{"qk_norm": false, "bias": "all", "init_std_down": 0.00352, "lr": 0.00833, "steps": 3229}
Each number is 200 + 40 x the weight over the matrix's rms, rounded and kept within 0 to 999. Layers, rows and columns count from 0.

# layer 3 MLP down (transposed), 256x64, rms 0.212, rows 140-150, columns 0-63
175,223,206,217,111,174,131,248,259,126,230,213,132,195,186,200,198,163,220,151,195,238,201,194,193,199,234,141,189,167,213,270,207,182,233,243,125,243,140,183,256,214,131,218,218,126,182,178,224,191,236,192,178,187,280,252,211,173,170,183,207,201,217,188
146,76,174,202,182,165,170,271,265,271,251,206,116,175,217,214,156,232,196,179,123,177,211,204,193,211,189,201,273,248,212,178,226,157,211,169,240,160,212,199,216,231,253,240,177,175,229,234,240,231,144,257,138,224,206,173,192,223,186,134,224,192,154,241
164,211,213,191,268,172,238,168,193,195,148,193,167,209,180,240,282,227,233,105,155,246,169,149,179,165,187,207,163,236,177,220,257,189,216,219,191,217,123,125,225,150,166,192,154,185,190,207,163,181,194,199,246,235,235,182,210,177,184,228,118,251,153,139
213,201,230,224,224,195,213,250,238,196,240,195,212,203,185,276,205,185,189,209,209,211,199,208,240,234,213,197,191,211,180,213,200,218,189,162,135,209,128,238,197,147,207,171,156,202,204,195,224,173,266,174,235,217,184,262,258,244,185,245,138,206,191,207
148,256,176,255,162,136,154,194,197,152,171,183,191,169,226,186,206,178,238,222,145,224,247,161,133,185,211,197,222,218,173,279,225,242,209,166,139,298,139,170,198,147,156,181,133,172,198,228,198,141,170,174,184,289,271,237,128,213,185,152,199,237,264,213
245,146,165,169,217,218,166,253,190,254,226,168,164,189,216,209,212,214,225,190,160,187,134,267,217,227,314,158,202,207,187,240,181,234,253,184,194,208,260,116,147,230,128,206,235,271,202,117,216,181,168,289,164,258,196,216,229,231,205,158,281,178,188,98
185,161,220,192,192,210,241,230,211,238,173,251,239,179,184,231,238,196,156,177,185,196,210,221,179,248,245,212,198,191,159,160,264,186,176,186,184,234,237,174,178,225,222,125,243,217,244,234,232,192,74,204,191,212,162,150,242,215,237,152,149,179,138,190
226,163,223,187,197,210,225,210,215,261,253,193,196,222,180,267,249,155,187,237,248,209,222,241,239,172,235,179,179,204,173,129,246,212,211,152,161,210,205,208,238,299,226,183,171,294,231,241,208,224,201,154,231,199,201,230,206,170,297,197,242,125,166,192
198,190,215,218,231,171,215,220,197,225,161,157,232,203,217,190,214,175,230,169,180,224,228,225,194,252,229,199,181,271,143,192,256,227,140,255,124,172,220,192,199,233,251,281,172,181,197,224,241,195,199,181,185,163,259,137,145,250,158,154,161,226,163,289
256,214,191,198,211,172,259,143,145,178,174,170,216,199,190,159,165,166,231,258,226,262,178,196,185,154,169,228,177,236,204,175,178,116,224,233,218,242,261,172,246,209,203,198,207,228,177,250,267,249,236,152,193,212,158,167,209,313,178,162,269,134,233,236
193,199,169,187,251,261,111,201,139,185,180,229,186,212,198,235,158,296,215,188,192,133,267,212,211,226,251,156,222,168,132,234,196,222,242,124,151,152,80,202,226,257,222,127,180,244,182,211,166,200,161,151,133,243,202,246,200,224,176,195,170,215,213,204
# layer 3 MLP up, 256x64, rms 0.242, rows 141-151, columns 0-63
163,187,185,208,232,212,219,218,224,253,277,193,162,145,194,173,145,227,186,148,173,177,173,199,192,126,182,171,214,275,189,167,202,186,285,176,210,199,202,211,188,247,246,272,170,155,232,233,184,216,215,250,202,208,146,190,188,206,210,112,211,268,286,207
216,237,183,165,224,230,189,217,152,213,217,247,156,195,180,249,172,116,182,222,209,177,203,195,214,191,162,216,198,206,185,216,244,190,217,218,79,238,261,221,232,151,179,164,165,247,186,163,216,259,255,169,179,183,268,228,220,193,120,252,199,221,245,199
134,203,245,227,182,212,183,153,125,234,246,195,162,209,211,159,198,188,232,178,270,201,235,247,219,159,214,251,199,183,176,164,209,245,239,137,245,201,261,209,199,209,188,195,271,221,207,205,196,266,165,175,244,186,180,214,208,242,304,142,211,220,164,176
220,171,195,180,276,225,148,241,154,209,211,178,162,241,188,177,200,242,156,182,152,173,167,159,160,212,178,234,134,214,228,128,171,131,165,250,234,149,210,215,210,168,136,199,166,202,127,183,229,244,207,202,240,198,193,284,209,173,209,262,246,193,211,249
203,193,154,176,158,179,137,181,236,227,179,172,165,151,300,205,163,196,133,185,163,227,261,62,236,182,250,268,172,208,181,219,227,265,214,199,284,213,214,209,200,259,207,181,218,170,266,225,160,201,166,192,249,158,164,183,190,215,219,182,240,223,197,169
199,186,191,208,238,161,217,218,224,132,158,243,192,176,231,171,238,250,161,205,203,217,207,275,187,237,225,171,130,144,225,136,305,168,247,208,210,241,191,219,137,177,144,221,209,160,217,103,235,206,199,174,232,207,259,162,187,149,191,160,200,188,177,196
170,169,188,153,201,193,183,242,224,243,224,232,232,139,176,272,233,199,212,170,276,204,214,178,231,285,260,294,164,137,194,179,213,193,182,287,155,202,199,211,162,220,222,141,199,230,217,189,202,164,182,189,228,195,117,253,131,246,209,157,220,117,184,194
176,155,214,229,177,189,175,220,201,212,250,195,235,198,210,237,205,228,188,174,193,219,215,226,232,243,196,223,161,206,182,187,171,207,168,219,223,199,208,245,162,173,194,164,189,158,220,199,195,186,214,169,177,212,209,205,219,211,193,169,193,255,232,175
183,196,187,201,198,221,163,179,199,209,215,199,144,232,184,211,185,188,203,213,154,196,123,228,240,220,197,205,228,161,291,184,218,222,226,176,230,221,160,224,233,174,160,228,197,205,205,187,137,188,230,176,193,140,231,224,235,188,229,195,216,184,143,151
231,239,267,162,279,310,180,314,146,239,153,206,157,154,179,144,208,192,145,178,158,180,258,201,117,192,196,208,198,149,181,241,218,194,212,248,173,214,164,260,200,186,169,203,191,177,166,214,157,194,156,226,216,247,205,220,192,118,277,197,197,230,231,189
149,228,143,130,226,186,186,177,179,146,128,224,191,183,269,225,198,194,138,186,195,266,172,210,188,249,200,243,178,193,294,149,171,220,198,174,192,182,230,162,144,162,199,185,238,125,179,207,146,136,192,236,185,206,284,270,262,215,266,175,252,154,213,190